config.toml
num_hidden_layers = 14
hidden_size = 160
num_attention_heads = 5
num_key_value_heads = 5
head_dim = 32
intermediate_size = 640
vocab_size = 846
hidden_act = "relu"
norm = "layernorm"
norm_place = "pre"
norm_eps = 1e-06
positions = "learned"
qk_norm = false
attn_scale = 0.177
bias = "qkv"
tie_word_embeddings = true
parallel_block = false
init = "normal"
init_std_qkv = 0.0395
init_std_o = 0.00747
init_std_up = 0.0395
init_std_down = 0.00747
optimizer = "soap_variant"
learning_rate = 0.00589
lr_mult_up = 0.961
beta1 = 0.95
beta2 = 0.95
lr_head = 0.00712
warmup_steps = 200
schedule = "wsd"
decay_fraction = 0.466
decay_shape = "linear"
final_lr_fraction = 0.0
batch_tokens = 65536
max_seq_len = 256
doc_mask = true
train_tokens = 254900000
max_steps = 3890
dataset = "wikipedia_en"
Each number is 500 + 40 x the weight over its row's rms, rounded and kept within 0 to 999. Layers, rows and columns count from 0. Numbers have three digits each. The size before them is the row's rms in percent of the matrix's.

# layer 4 MLP up, 640x160, rms 0.238, rows 400-572, columns 80-159
100:494514519518517491488471531533447561560545455446502577510545470508501510473531528514477451537522511468491493449489503535576553587557468471523464535497514516518435530515436502521496421484475518438470494467400438513531476504545441471490520495
092:467569519513489519496543526496496527537439522550565509444551536564497463417640494500469425545547522544521495435462509495540538471514527556519490483473492455487494500508467540497525526478576567496523495501526428505468499453463446497554479512
094:569419513530520453477452484506448446562585459594533542532562502510503468489466472455441511550478565439484481525579511497511463449497522523499433506508493505536532476447474454512461487483457532478535473522499522552538383497544521540516538530
094:490514485473437526509480513489432542497456498437485526507515513465541430468433478474470461485515590460544447511481517460460490566531479414432536472496422543558548467491515469487526483493557494568592479518460567595539476470493541514511501521
095:445516494605517554499482467457509446479480570522488467552496517541470512398487447492472464489432470398465479429471487537480534513506533499483502608559463563511556535451500584557455544487482459524489438474580492501503482483513500528505498492
090:495459572523512519542505502537428517417555487505521480481484471502480554502489493542543478524520539528497469507481455478572432560521523541484546511522536545481532552526517546452436458483536545406417515453562547572526483572499472475506534431
098:504433502596502477463478507515472498522557514449497446530432550490520549556460574446499501459572541531515495469472527505540423545494527500408486388516416464491513409502524438521463458555488480527460587477501538454524496512470509519464526519
101:460537537529500502476460554523388468561502538537506465526550483510499507521460474537517449568499498507480509456475494548625499468510467408489453517562557549476450529505545453478552466517507527436513493484519467505504481578551507511504560500
094:515516554479494490535583465471510516512506465454495553420476462496503580487436530520536441436478530512493471550451486596460547438584524526473500500517516547547539492537422460461465417463588516484472553469459508566474486525505482488480539501
104:511450560471502482455436540502472490473485502457473552461504480442425436478475520446510486508537481542479487494471432431496509466480507466529454577435492499483535506496503589462561544505537486457497460440410494519484532541515520474498511503
087:564467501495531527489510490470521563467522493570508547484509474519470498552468534496510611441531592455527480441499480509410528526545452489481537465528486532544519456582483506507470463549453541489495475400561489596501507487507475476483488545
092:498618566532476501535477531542491513575505517552450494458574502468492521564450469465507425572480494493515598491453495502466441452522510483514463490548428509515497533408529530477476491523581464488487504525470418490523492478471537524536496489
102:585542503569540497530536467449502528532538473499531498547478581491491566508527431459493533498486547523549457482497515564465510513544514512361494534486379500539493496484550497494507466440479425469519531505466459516462554471460494473490412516
113:390414478487571459531499498497488506484445547497488511464515459485470514458536501500443485546521507476533538502552482485552514476520541547470513549439532508454487503427532504465514465448481450520471491547450493505512476432566541547519535515
106:501478483459554452475480543544450530567541529530547481590413492538527406524479480456410442527496475463515403463528481552525538474578505469480506463454487518523543461473491528473423504463497538413539550502443477476547482490498471551505533536
101:535508510495541563460505499489471552470554502524615495432499476482528474513515502580455503414554544549520549531478528503450474542538543505467489471487458507427581466525476497482443481524484495446582498410566497461464539460457487561491518468
095:555478529477466495542519477462542476497496470517520545499527436499527550524467445539470567524540528459449466471578555422545523494522479544491551496505542505459596517529496536569499581511540481464480441508491533424516527500452448577535495569
094:510433471424485485484455465484482550475567505501513557464477421456560549473493459530476554582489504493494416544439499457532519529551495505511447596453495506504490505475538515500507540422604508528508450465425559406501493552456519492559501483
097:524502521496448512433511463516451509458457431564529501461563533554438535449478483462470556460465440484460487531491492472488482445553421459443506528450557477480560581519502492527461538513471541478562486525491505570491552522512443500580526468
110:535492495497466480483426522478526495476585508409515527557534476571541498465536446494385532542471438512559506563554538445521541535551567493507504437568490461439461544547445488494530507534499455477543478503466494531499458557541509470527491506
099:528466464462587477482465511524489519474499508467441450518494468444506550506550496539494540512596505515480497538457502556498483541533506558515466484541522526506475384549397489461506488492435566551498545483492510485479503541464475557527442492
107:536365538452465484459562520505502527513504507473446540458455452458447591495469505484484486422543527488553510483512494494469513526486467470542504428518484502439598554462462471491575483541540518494460523466542512479441450516443561487506518511
106:512552480441447534504507484476509456551425487515510467494517473443517521484559459507463474496482449525462477466540428503511573442468566458501478530515480492469486520508450509487459468526475520514500468464509511512469531460501451523535527540
095:509485526532521444503475448458453498453533503569512490504534508544535497512484478494491473490491437479540472558538471444497487541499437481554481484534430471536489536498507582487504485480483521447418558472589501496573465472552464521484448516
094:505506558474571479463452511509468486510487453541433509463469482501460536525530551480543420442519497439499511569434489549555433530519517473464585517455545522557506443495486458487502493515510468461497455551436470503469523580483550560508574494
085:442515452449462539551490468563490527526584499542534537561511480458508575475459510450485550442482564515425456502512476484629490504497550475563520505478515569499506545500536468495525545403464469479470554512454514490530511477492509515511522550
094:505495545555532550545579569421486519562583568583493512518555483414505486478468440477473534481549483470504437492498567546441507495503412463562477487513540554481510495490503496445496534455546519398486515500541465470516458557458507441474548491
100:528535455512468533500444496603508517476522446491486503591570474401470514476527551460452511499484453510478482546426547491503471596459465464529452480463512499505471481569475493487462523501480504504500465517524546493541477531497500558548500445
092:452530528476520519565463519488450475469470556587523471516494502475408510540482532561332565552504428501462453454517509536530492508519495519468506492524523519505510537548467498527499502517427539508569527409516551530452452549453426561513468468
106:499548573610480470493480500536475448500530470449536468524481502507586526551473534467507502525444497425468533491479429471496551512501533484536452504532486417450552455479510527520543476578500480419545503511520476534464503543493495383494508550
099:500483552455598504488606491582505463467460467499480547450538507479468415452421569536492501528471511461456462496551550483538459474513558452464464460553421481455492439511514468442512529504417519550471570523455472511473507480497479552507518515
114:587503484516535485521505513463461556507463512500514534538537512457518507523515450454467507570581497507449493362454507461514491504541491460526493513563491485578509480477539553441472506502497522500540429439525488490472516496531493498557526458
101:491489467502483392517600471497490508484581514513569499525460502495539508457505519513501467544444505435476541441488488588486500514539431498528509464509482563459413514485543526581562440585516522530488466484517535508509545472516421509538464474
097:531478501513557527578548511453504559578456455504518460477417486466478472491449531440525490455526504470505477489414499491469600515574463376492490561500489504536545466525541446479479525487473463507458467463554460435444533586512474513471528425
105:508580479550466485497516488465505558548455469455500535501472535467484464445496531534518502472528549486492484576473536549502499591500444523522524459499389471490540434527496503506424519497486594436414515497508462479536531464447487541477517463
101:483499486434494527455422480474414508555540505499607548504475439425510505510530504527548456527543550469493443486469550435502574426500474450428456479439453524564509516524521565520477492487495540532456515479549568558448480452539513522506548482
094:620480443505514469480503523539494466486493496428517549535461556542544503487462531510481430485540484471550478464499566455506483511476424519513494500519518576509467405510448528564475504459553532515653482445516485501520474428562570532522507472
092:467447488498499504583516467519523550496488447529481574547486576514531541463510446500443527520564406516513453447466494438468523531505491458547463438543488515494519471566492484460461516441516487534498615508501457541572564438517474555473495494
094:496498483589532438520568460461558507459502465475530441411568537507546530475576512579495488541463566453544433521527442418539561550517547443464471602530465505562504507461467481492486534485549383537457545459543480424519502509469494556471550499
100:421528569478494501525472453480516577511515540435492486513532476498487585590490480477515525539539528491523524545541468475538476520548552498505469463518512481493519544464488471465463480526444479507487501424527420519532482542512440527509541520
096:495436550481497505496489509561484510412485464494517481476493572510454573437486510439506488523552418505453550520479480432526506419504479496565502498466485470586499491508545497469486516530508525425482483547511523517477532440453515479482553505
096:476472424510575504454533411496533493503536487541549487558472517539497506526508457520510472553586540481491501450507494464473470492462569493465524520439511455492524529557565485498459475479502468516553589570482509529474516471578590533508539517
099:503502444494504486487495470549503484540461497546522512456503458465558553469507572495478569537505492480438459529465466540472497492540533582488496432514475514532509540469468462534430455545456606470489477392565610599467456490438465476493505535
103:506472496505527533503507505487492482516496471529439522519496466483416469594482484505484523433466541548498586482499482514476487511509426539590437471433497446475591423476459509482523486547460488463565537476517516551481530590471482468409484500
100:441487576604475494575489474535518497491544502507465494467442503524541467480396496491482511576516521505526556543538509543459560542499498475492473521477546530487462569528454449495500478511515545451509469500530489532507467583515561389423568480
089:483534528472427476509496539561513429582543519500479516513466480543541475535546450453513551462537434486496511558450519432523516541547435428522492467510487468455504491537469524521532472505514487473426495514450459513485513561536552501556458500
094:487474460410509516518506537429552477527521560509412604472517452520404522515503491430509521498521506564578442497483471509513602503525532577463446481491550514538502515498557530524521481542489520453517572469493516510502473518515557491475496545
095:494504568505494474506472490452471595520529519485514566477528496512513479524495495486444514430509585455506501496457582577528468513488474431471511451510500514479527541513506462482334514442520531498424507470466492445497471524502501562547486457
091:470565523475550497505506462451497523587513582476505442510552516501483498455504513486483580513530524502457445507443558529513525448524494456457491510442527496517514515423458495470531492499492502467523543469572516448493565503427448484509453515
106:512523504500529427555518542462495456503574507569562501610530566520416524525464474480504490500521553474541544550457418463463483475399484520446491577475513494521484536548497458488487481501511452470552478514460463533524533490439490524489434495
104:486457503512515439501448415494497479547499460511419543532526480448473516527481535456417517534478503492502517434575512522482444486503531485498545545528558490491513490419443539507572453489533538508466416520527532458492559505493457569493569473
098:481495478428530552511479523534538451540493534555597482481493561543449471436433439463492491560458502476502474497509411488493527548542464507508557456450545458480484563537438433538512547434440498472479486437476561388547537499468474533479484446
094:503498511441429536530498499497520470486429555473522475527525523504529459491515523509506484461502537467536541519405503518488543534491500516426522428471469451454451520486479517548474445484455561501530507472469455531544522463480515509477532390
113:414522482494502523514464469565581455493414547507417500516446519524552559509480529497551516493499447498527458490400515519457504444596515541489524441563487513456448532539474530528453497504483485469533440528542466485489474432448524493545485463
091:480526503561512504464502465478539532433507449533503473495502488540515555488504499491474607570507534492473533521436506512515492566472521535518492454542562471419473509516493439450457581460515444523499500486444534548404536491464498478540510480
101:555472546500519478584554603483509514440493419476463440473444476491573466522450504505475483497459528485502419505469442446525389446500520528487543534523512466436458526498518586526501538469482548446517487539457520520529488465449449546508480446
101:439425545540552470527426540460529505502463566475479520478468494456544466420473480517483512556496528465487615551393493516486560485461551511532509493431569523487522563514501452494551469494484527536403584462467457517533507496481499488508580493
100:429482506513441439513574538557493440551499516491512535524498486510544498589504531558482505477534519448462534471505524419477550425455544456497512531496493567563525474505510460517520502545572438424445553513471501525526496547571515537423522515
092:481432463436538494503446557524520489523521508484515454521539489568442413459487542551457511497555446487504499479455394516489505499491530550530457508477468423483468580522549547512559458488503481447496496464463507547527544530530523473504407576
103:532474492479530489465478534470475512535513557531573569503544502444489592527458472499500459518471524448538450507526539438480542500530554519538521546509503559437441518528489496482480511510501498517549507461492447470440464499522484513427470544
105:517463485518534489481471505467487474452516577440512509466531429466513578449504518514475509493518523524489553525439437506495463483504433522471472484504593532489558553554532462464522479555535536486512503463534456481428513459526543472521555478
103:540572532467542449548390540525560482539548498551553505558425545459472528508453470481526453557478557479475478529440502443548520400529486506512499514550521525535519497482534563563396484510506458446522512519526462447486437444516474532481482479
095:483489472465565488540477591445460563489526494383575564483465501528522462499487452489509483487468571506511568556496491554479482495485552528450517486531570579474536536551481534465493512479518531503560529554474462439499478591529576464526475481
108:456470554456505473471470476476482529552476415527441485427501505515469532511521479479450496550531545512484584446453491419469509451578544443573447450519518518517540504458531505444533496500503530467468494513503503447546456440456559548453466488
098:547506567559541451527455555561517459591557505478453529455446515540540485483534463451600525510551472520488500461471451452512528523473508491479556502488466485439502504472478558470562602483485542466502523507548512499491490460559488501535550483
096:527490486441421510533502518558540515507479459478544397477453516480545514553480542517495482481441560607448499441475474436466520520509477517553497457536592441484438479499427515499441455517464527540530463447477477508495546546484502492601536497
097:497450522500499444554425568462415519529491556434564441513496552509523524479550544579547497460440545558453489525488506524482512529576482536499564497476558519473485483476482553506476491494484491491498498404554586520412475511495526576514506506
102:525582555539491454537531538497480485425562475521564557533413545513532562515448486528509422533416499538561539501447518469524553535492541400482469497485498505463500523484489572561484552526435526540473544506552576504493442478472507453512512501
104:561486544555500513506528471495479502566470452535468528575524558474456491475469500503510441505482434465482576556462440514482525449530469523535483464471492460542489529492488428438441469556501476458504525494529392453490525469526531497559452484
103:460561531509509491540457456503449495453542453503487519467495450463516566501498508484447575448589557542494513454504495513462448491577469464557479557529538510546599558454502516501487446457500480454475544490494471530536465563477423484554464460
106:478490512478466496551530542487501507499549516572566496479421513521438462473484469465499498604471554545539491487489444456517509519454509593377483487417522424440429482468444453517501494521562501505569483468510535520476530507472513492503586505
088:591471500549528482531456475530520446480575487453439525501529555502496484486481477461534534493478503554530455522496472524519542453467500499477465444480512500498486521483515493582501509455470469460502468486432567507532416477417459495455546493
105:556527482439513468500508494542452557416497505538528516494504500435532539435442484520606503496497510506498490470480426533463494454474500451531579441513533475454417493508523504496487559491494524450541465503549518471506469504509460552410504403
104:498480493549482516520406526517449447539531541530546554531450558544532475406492533506537561513508498496578521520440468509463540583502497561480503533476541448532417472466433477508439500457479545469444444429493483529467425443451499511463538477
099:522609534508533454507470520482545464524488499471418474467523500456456490518473581559508495496521512590470436507507547479474542478502465429501549535476474521482538530476458536467547522551519536443541547553554470515475556447502523439488496508
103:527501462537525506444474513554515417485549536457456467466582494473543551492495480512459561551490453524445620495533458547509508525503508577505504462486496501470514528518474478541461458443507535518457446480535518509487482464518559529433476546
099:529442460432528483523515486492538430472504543501464488555486531425500515523548459565504450429515567568552451511583548569523551524463435432491477521526447481527468595489477505576490549517479438499496479493489553500512493494464499510521549551
119:447439496494543459487536417461424446454438449505407553501535528467497503576503532543484442505521458464584533504387558523496520493457530439527530517478478511499484481490536589515466498565456455518503491554479558496545517525534433464529483562
096:529428526448502510483569500485599490500528568550482541530528531555492518487396494491473526512514464533459524485504476552510544513483510477528481568438482426465483423500532453514579532475500596488522483520516490517467488530478448546533509542
101:469552484529485476533510528510499460503545470458445523488538459419459545485572519518541526452546472462489531531490421527529495405486605487519486517467534486439517473483515564519484521594541446493543521482451506508496441526530461540489540537
098:503457486449443496515498512501483503490436532499533482500484504467509529446511502551496531517493475571458513481421524499424448580486518400518496561512514540514514497462486571450402605484430538488489437502504522535503506570482504505505477443
094:514549424450587483511524561525507468479402463511551543522478629499421517481520525420540445554472591560486488475512521492465439474515476487506467438516481511414516527574470497496502573463485419482484514516484515473534550516510523539440535483
101:556489467425473488441510449560508479551534495482520511555457480503400585435548465485523523592457462490580551479487454457476490452510462493511498497508488552469509443510499535501469532544479484445492492489499493489478532455482531492505477438
096:509550486537600481539493498523488474545498498529504541488514556478488481492502465538522490461485447492470488527470447446517585507471582467461569527477461468430530462540443526547512472519432495471525552539424482444491558507502457503515393450
101:574519426448460517501511514480494462525480532544496488468532533537492512521492553515428494496497516502441451505530480442530519502533582464515415479483537477582460586485433455467471551498454481478551432500464569491517507509499482593416481462
097:553507512520567503484502446466510539516499508436495535543563519498472496536488460493528430496515573523519566550539480410604509482448459568534515527519486528542505537445497600472479520491475551467498511474547478451454472501511481570444489575
096:506547521509492515456466448463499457468550509422515520531538446525590506525482560420524484574553520505473550498522525537498573492427442502522495535479460475502559513472520522514466540473548481493535492462524461570490508517596493507504436543
094:502468509558476442552502505518467531550492504426528470524450534479478460471503478542545475419515498466490508542470545433516499516527455473463463544548517462435557528521423531574566502473552473505502507523508518454540459577559491491461482508
105:497501462490412533490530512463541450600464570590544494497476498452506478509474461472540466541537501487472503501420544421429524481487504490523440519460526477499541513510502524509506542473517508477447571502505483421500556463499513478495529561
106:560504491506522469457494494531475529513465451527518433513520428467494533562512553617502470576555512464549473538460509536497439477526540466493533471553429522440535456448505576460501513481497480498517512503514581509509501459482444526462440499
088:471514438502526476511482448502473496536545477490508514438502464449535563489457538464502523457494496519489500486518546508478566516469521503537464488533511464521507511498601536447534494495458503510510515484488428482517551485496471465439494489
103:558446504487521433446493458477473498496507511472555572462537573435574535479496502520482514471457464511503498488458501560493508500522542472523555570618556480496470451460463553485506505532408507473473501525543487520501443509557491508516494524
089:522520487512573494567495485593500454498505477507494567439493470490461563534465567541493463471550472494501510476493520453525576480486504482520599529550461558476500535523530491446526472554498569517467532519422466482475557496439515463395544443
102:487485590569473499448482550521548596559555462435512548488492444452457525448536529520468513453510515500551442535525487461485589511459467427420492447492503482481464489425433466585511535510562502483534467480526466536499612461566570506513467485
108:521553509573576475556488507505476560492400497523505534541502454494495506432508440477444468511500487547504408553480492420458442461609500467496495503489526506497459504474516543523459456537569408495434482478487460540551519485491478460529488488
102:475551571509455485520411536561461478468488549557551524413466584457539559465475528450476466494528478481538494527540468504494495556456478508529580490486526495467527484493453457537415589483432554468520496495552472438486508459472511497504539545
100:558496489473507503537537459589513509490477493549493560524513527460557578497535492479448544538525509547470479504451501465433543532506446491456508454538526519536482525522527528483482463599477450450532534547478521555484506501478482507501470554
105:428468485423477589453499557495498463583397503464517512542505545577544467413529571436521550489534504432498536533479453453543476504519488515471483467505460511487429512544487499488443443509542493531534505429475528464447531461461492486527514609
097:498427503507536439518568493467537511510522477463586493414444472489441511472525512473499459487459498506544493529573511502535611577436589423470471530510479545457442454531504472477475538518492475505494537485484507526514489511495433459549432492
109:463419488585540458541495513471465489555537533543484543458492484460452442505481464473497473516530446479535485528565534561571556483463480460556454469447491582445471405523502518454498563526544500464460532494489534513541476433547478480556509493
091:512463501469490523437487485499503429473486531431421557474428504559508511475473532466543505524503470566490576496506545538553565485543501512538550507454466506471510450467425480443556462435477487451506516610520474498561392449508499477472477519
096:485449496542543551503512519518507421573545505568480528462479560407560390497427434466526506505502450561534504462497522525470471489502550475449512483530527445492539511496528490507524440509505573491471528466578565493519474520512458466482488516
109:514460499465500519492504523421481492484426480532525479497444494479480576474493546477555498515500493523579537487492517463492468505482484437547428489550541501489480436537538540525467414504494527437463558588578536521524518444538462578605509451
101:546500423468536492463455497594501504475523499525477533547483508531467483478560524513531459521618502577520511553506476501445563464557445551497416492477474493521551491481476488480480454579480551578465498515430476444534496477543500519444515456
101:542498516480499535554596467534532468532546496473490509564450537522550551491441554452516491497531520516505447425497532499479463455525575491478439511526522504537499485525552431485506454522485492493477571485503500533516445478499426469522530428
099:548473465496521485483503510501415505504538400448512453485451467467465497424469545527505511532488545551510477543461500427444487506512495508521519557486483459541597565483558577542465471447470509511534521551427516516564482536531510435550483518
094:538365567474473517501516429528531543471536488514512503477524536497492579473487479530521536496554495552460447476537440503431533474466544543516493527540499442453554470501536566514487468514491564470597496540559476594473518453480510506573527516
099:516513430535477524482517503551522430499529492500512480562515480514507445470497504498467516448517525472476554494480493659528493512552566524473466490505523462478545467532440481534539490441469564510530477491552502449503542457495543473455556524
095:581536526496514448538525526442517574504527536468495568539479507502508493488478481503468513523549477547492485552483572519448464525547439470547439522506446508587490458480524561450496488511461544564562579470478509478440601445543520503504469569
105:511456430536581542498476500575485496497466535518475541505477555497529541498529531414513439464521511505522519474450539567428492496523534462445483507507517533515491475510514490507459558445461459496434506469509486516499497526488463557560434470
101:516514538467451518553569525444514491478511474487507511564480503579571532469526485499465522554454523617451472562460473415445510550502489560568507496508500477472535497424497500510508442468401442519527567418528430492500502561454485537506498488
098:484574443476543550513532461517491507462464508493607566507547491525538458466535478466473456583510547567504432486536483466458576496543505475431583494529525540490462453523452541464476517544529445447451512493435500512498468562446549511545476473
102:490524436539468544568485543512489496546474559497444541483531457497516577476478519493547508539492507533540517548503513493498458501548428502534472500501476443491511510504493495439528539532467523499533555432540462472480576413516477458512511526
094:490536481540438515480488419560526490503484525516531566604484463474525466515543459492448546464522585564467531481456493515555542506452508466495561479505479555443502466510501540542498502490465490561465500548493565499470419513481402496499521508
098:530493504532543541496455468442470428507509480508538479609481506538481472525462500630525453525491488479523504501428525499545503536430421497476546505529516418467478409441534521503554533462500430507512479435475450609513500511505552518525530525
090:558443515495548466540488554481499494509414471547474521489492450531507433441454541466495521520542530492527463524482519494393431495501471558511472518475577494494575539451490549454449509518447456417514509428490532537518499485499378498537549521
088:525552496511535490543508523450545441475532531489476433593443463470467500500523540608461536576465529503478468523421507527474458566492455501443479430556449581481489397520392457443442537476516522497498506472534514510489474474482577564472520469
099:427477435471510477503511566489459425573453486522516473490497489508527490461566595456436498488504514468486553467499496493557584440557478540446504521472539498499397557463421583536467552510564503498515493490445415501475524490508467496506492527
097:428418545395526506489522511475540509461524478474461494504496477505526474492516463471506535531400520542531500587479537569451528516521556475545442482523520566527507543474479532431523526486500502443570449441400461584483625496573497511461539514
104:517429547504497425518525511415566501582502549528474549497544483501473487468541525507457454460481524499461456484581529466534538471526556478513490504486467577552533546513497501410473523466533472462497465524535499530550568510457460469457502507
094:526569486499457475537541565488583428509481503536530476480545489553435462455504522471511544548487555580455437517493450508470504508474495447551461486464498518547483548598490457514504454549544506496524491488553546517493510576525519447575477491
100:518546451539549476542431531491468477471480474461482482513526483471473426560483533496528430561510540586520478534465518464559574473503485517492485495492456495500486519478467481495524524510489447459529438497551548457477528458553446583475506559
103:545497441486529469514557432490486474524427553507512499554482523518496494478506540418527471543512530498580522486548559484536552503524476502477534475484502584518506575461534462585443493487512462587439547530503506467542485522475492496503404489
106:511484463476520448472480534468463476542557518503490485485496544450500523486415601443535474503485480468467496497432475527461431477458497530459465531478533457500520380533556532515527496470450524510564500506533456459423456459546491488479519505
097:535536474451537559507550522488546514482482421500501528513499480500520462541472549514544532591578433491488539570528532547534525444564502502497478486455442535540465397527554513497507498487475527464534498560482463552518417519539548529489458496
101:486462523498479497475508451560506466489530541588543560497517456458509614417522479529492511513525495410557458536483495484514540515559500491490462520460461483525452658475503500534462510472501525477489511509526540484489403441447515520543479534
083:503589526491459466528481570541508463492509425415510431454491596497483523481424455534478528536576479547528496519410517529500528542498476529503503447476528459483532542503459446496447493465449466544507493517542548545484505527416456468526550534
103:438456497489481490510514424519469449521496572562525516559540512473591483591564521490472452500525491493473462471524449446516490502530545533467444480568537476500507447463465503502432469557495460514529405505531499473462517512538511491522499497
093:542521500558477495469498532455486547485585617510459489534502542543449524506492454449412526463544507494465443439509488469452559443505560497458506451442505456442454569491533498519481470534561474536461558463503467503464492538530538478531508457
105:429505522501500429536512567534538443564447503421498535453401520466543482485449469461502465534474530528530527444501483490445473523487605492490446537489461478480491504445508564479423474497426506491479477507532497485455551456537518514536504507
099:436427501497421471530513514556458506542524424525476478522527569535505448463550477521508538467513532470454478546443565527525523470522516484492497521470500456436562520596518460540571511461613498417512551483551517447491473535566557518487547475
102:447449516595540474415498485503441482456505518496477501401534569524515517529593513516479500545532489464535481476447515434541530454500589504475555542530509487515528483488518511483487502493428555573481441491560513477527472480481505564525505571
099:458521500476507490482486458589464487462505500588515472565486505614395524444529529556485443487543489485468455537490608463501570517512525516486485436591473469516499471452488465463515497413436465486516478555482448527514496506542417466543571494
103:553542523552451470496552445464506421500508524547418473551494494545525530448532509458462487452473517546558475479499428467446524564531539489511581483484488449517456438552518511537456452601510531483512507526545548416496467446509465527561571551
104:557458564587483483516521455463495473581506499429494450422455555451490536527495531521514461519468514547547451492482479536476454540502500447532522520516514566468526523471457508533396522510537536476465519563471586537437520570507435566471474487
094:545486529535516437522459436472466478477523577485522595565521502476580518516545565466489497482417503571543508543452529540502492504474514517460537521448511529477515499475532540492442490548454476512510509414407563501468546566548526470471529540
091:482506457437526531496500459424440539473497497495490504473510486506461445543487447474483479471527499498510517457583469510521513560463566438468475488512417552547478385412406568554537471503493479516555536409517477509577526535535505486494408561
104:558540487551455568600532460466513495553501482479473458502462493488560504418500535509515539537529584506539465502500560510561461466525589518446500520467515495531482455492480478502530515492535486593491509529506485450484531463437503529491498448
093:477518520504528526522524449501546481516547534481520503514431508476440545478435487485579438442532527459497459590484462483514496526410512518503529420508511536386519458504541606427495514456490502563561470452526556530473452449511501506472565439
098:523474475476504568432520582515520537566558529469480505504517519475501485499487557511516567459531504507402561551437523520469486458562501544448533496406521503518450488417496418562521517560504521420512479508506465482494444493471481518449444479
102:488502480450571464487496504476510378531590522537468491479528465546465581524508454534448546481508475474529481529504546499514496543548510480463480520457453531510559467511480474482528505493412539512445440513504565489466538410500506456465552493
097:522531424558523441479572499511497490545510478550508531506475563481456585500447490485463458434494424515522476508479546554490527496474526536469528509436523564461548437535562506506491565551482498493539499425523500466521476452501498469481508496
099:482484520542529560468460500441522479520519468481522479501537509546506500535469462495472581531506537499493503438508538511476509551491493531507507511477444592505529410489463449513497390570543445491411487508539547494491466547510554468493520482
100:535476466479483506502490552504545456502502600520538351558506485525466469408480393526460415567471513518482500551490514562505556486567496546477537500584492515505534507533464542470543489521460531565516534501520521471521521470453515500494495471
101:442462491479478567422503512487517438507529517449570483517502517525514477535509471515548471546504481461455525523419489469517460534543476471514455537474526512455402533495512501472507484425520498453464487540452554438497434497539518495488483530
104:475503543526548572513502487534460455533508420468515524496482484531505507529432521507438590450489546496437451452439464514512498494535546561535577522475508520512495530422545549542451508457430572511519478534532491536472504515538446496501501541
097:490473512415585474519450457462538538482475526466509516492536555462512509488489426544445474416503482457526464570497479480492514491461505476538517469518537480523480556467528502558533505466521488515543557485467533505492552494535517465567472432
098:592517527523489520522516425466531490510532491551440492475561584533547509463464444436527424523461463433470527471511484420486490469583550542528531438518570510531502485523497467481581513469554534426501460595463505503493537433489470502518573528
104:470536440440496498500562534548526437534499554525529409493540478545531492536457396475461481497426495475453419502480553450413515508500592434527501501439494533523511392487512529455528533499477500507478470516501568467486542516529559510516449483
103:457488459422448509456494489523440463467447508478488511532437490500529455475495503492581499505473559511578517508449496547449443495536538551464580518507512514459537517511501664431433525453522529503543416500509423548539446524475492452472450464
098:464467511549440468431482502527469576519490511470520523531510427475516470533535505484498483510511543497534488539461551485508592552421496501543490554533443527506505492498460567497516530448483520530462515473567495474515437496552527591459497485
100:538542509423568441484511488512515512471537546508472549465530497544461545533496473501496510545481429517572461476516506528447566617532400476539511481455492536483519497534537454532525472439425500499472491480559445578496506481550538532507423470
107:433562445537540443456518510505506406496519530546543494461494527409513532529450456498420447443566500485548463492446457492509442463511511539509498542497531503535519552455564561461489508500479518525577441427483452454467523468537505482531456487
101:539572506465461530507401455500520430537581611437429453487497573511531567558463472526541480453490555485490479488519509464480512477508533529520508482507479483519511463429504489539447497538451520554514530526623482470475440480501490575531552450
101:490591454453492511478507514511461473453512455433469458534549435470522513532509486507508494472527509499542513515545453484528603458507515453529457487483489561534508493509535547500472506440536495495502581464494529567552385483539518464522510505
094:536494508547545561446513463392536476497569559542508493393478498513547504478539481497447493552481513477494485520480560490436440546499521495455568473452484422459457376530460460498489495499521467471440558563479475516480498522455466529503528483
105:554492495537517586455514448527507472534499482465461462532549511467532479556555484487425615551452495419486554519474537527544547459584492507487420476476499521544517502513469486539501479524578446499512524495496450566479471505482517458520476435
105:446478478476435450555516504484530455549539530475411476498521549468508553541500470485507423430473520508529507566507496480515477458515557518474562512434502444472452544550436447479545473518520459519562474550475516481509465483484533498557477418
095:509446556531552553441441445491481450528507505554489551577554514494475507455472515461547519490533488506539494490448444613516463486517535512472496498550522530495517493452504566511478478488428517502514415563533544427455423430509473519495481581
108:482455536484531525534511505533544550535515452519516463536519521492510483457446497463416465537533527461508494459449468481484478474489447487516517462418574514399524507548538540562533487506489455458516440545502592483438522579459548505439521490
100:540479507452552516475482476458520483535440538417514472548470484440419468472539533608495531443522509518530455449459560486492483583443475467505532458488455520439525507555542533488499480498516502506545519418564582517518502560508489565451519498
102:576518459526500446439476448531492519542482506497512415546428508518510532552498481510576537503455517501466464578455526535535509532531516441515472547479551503534451519473475522415485480554489533482472560436498518470516516503440542550514491465
098:537542505476510397449505568495476497460498495466489550498483483497541473474557534471426550505553466528496456492510512431474421481501487577490530512459498460496452520500515555490462509477482573497596479474477471471498505414510395573561484460
099:504501469509522553575471485529494495548514454482468560482489467504461479508461516506529591565535406436461481502511502536550463510450484511499598465576512530465527486526613480533461553477462487505455497492545468492426486540480513500484578503
107:508498525399524505537504508523455585488458509566497451465472471487593445483511467541454515528558521583573478554473469460432508428624526404525465496404462486450447457456522626471505560462505437499474458522496465472493469448530549566511447456
104:533432482528470510470577526515550546468528465508515543537525484472505558514479519482500517514498500490503484490487510467452450554537472483426425533542440516524476479509432430435565481541433480507568457488505483538469536508456548473554509523
099:487480502503470465517460596477494492470473497450487495499507514552473526577399429414508424481489473473484568448537520519458484433545465473496531492533518544473495522562489464454588489450491526494548566489476429508544461515526529495546578514
106:496536489479528453496495563559494491549509556505410524477505477501496585531558475500444519434507538454484569450464504475480549467472511486484437518478447512467475512483489506518406529466483447469541538502517463469460391485461491521542556505
095:494479551532486466545509519550516455525481498446472522515544496448516560558502539519530511552476496530545539561431515513500528394503480486435552495407521557470537512603435440555470487457443510510488501465471526594487552460489469531528537497
103:480478568505499450595530508483540455472501534471465455521516474463458468482502481453516584495481446469517410535483476509511559504555466463490502462543521507508486526536447487555542475481433521503493509487444530507492564501483490526468560501
106:527495511487556484517543504475503427610534548501447526487592499548418573474477482498542481493496514480513565451514477527449473507554540531510533491496563533442454509508447513516519437484558595489515458523525512539429549527502478523493490518
104:507534506439495450521490512477520513526556470528490510454557531467538537522486573540474460445462458527517373573504505468481504518583554507454443500480477416469489454491510522457512593572483482518549504447453477531519502526500510558511506523
093:512539522465515521525460490477359559474500479469486431515469595469474569510437484468574473486547538527478497471505471507456491492527469547551545472521498458453477436481466524468506505542512510544434510500458508634481529536472522532548480542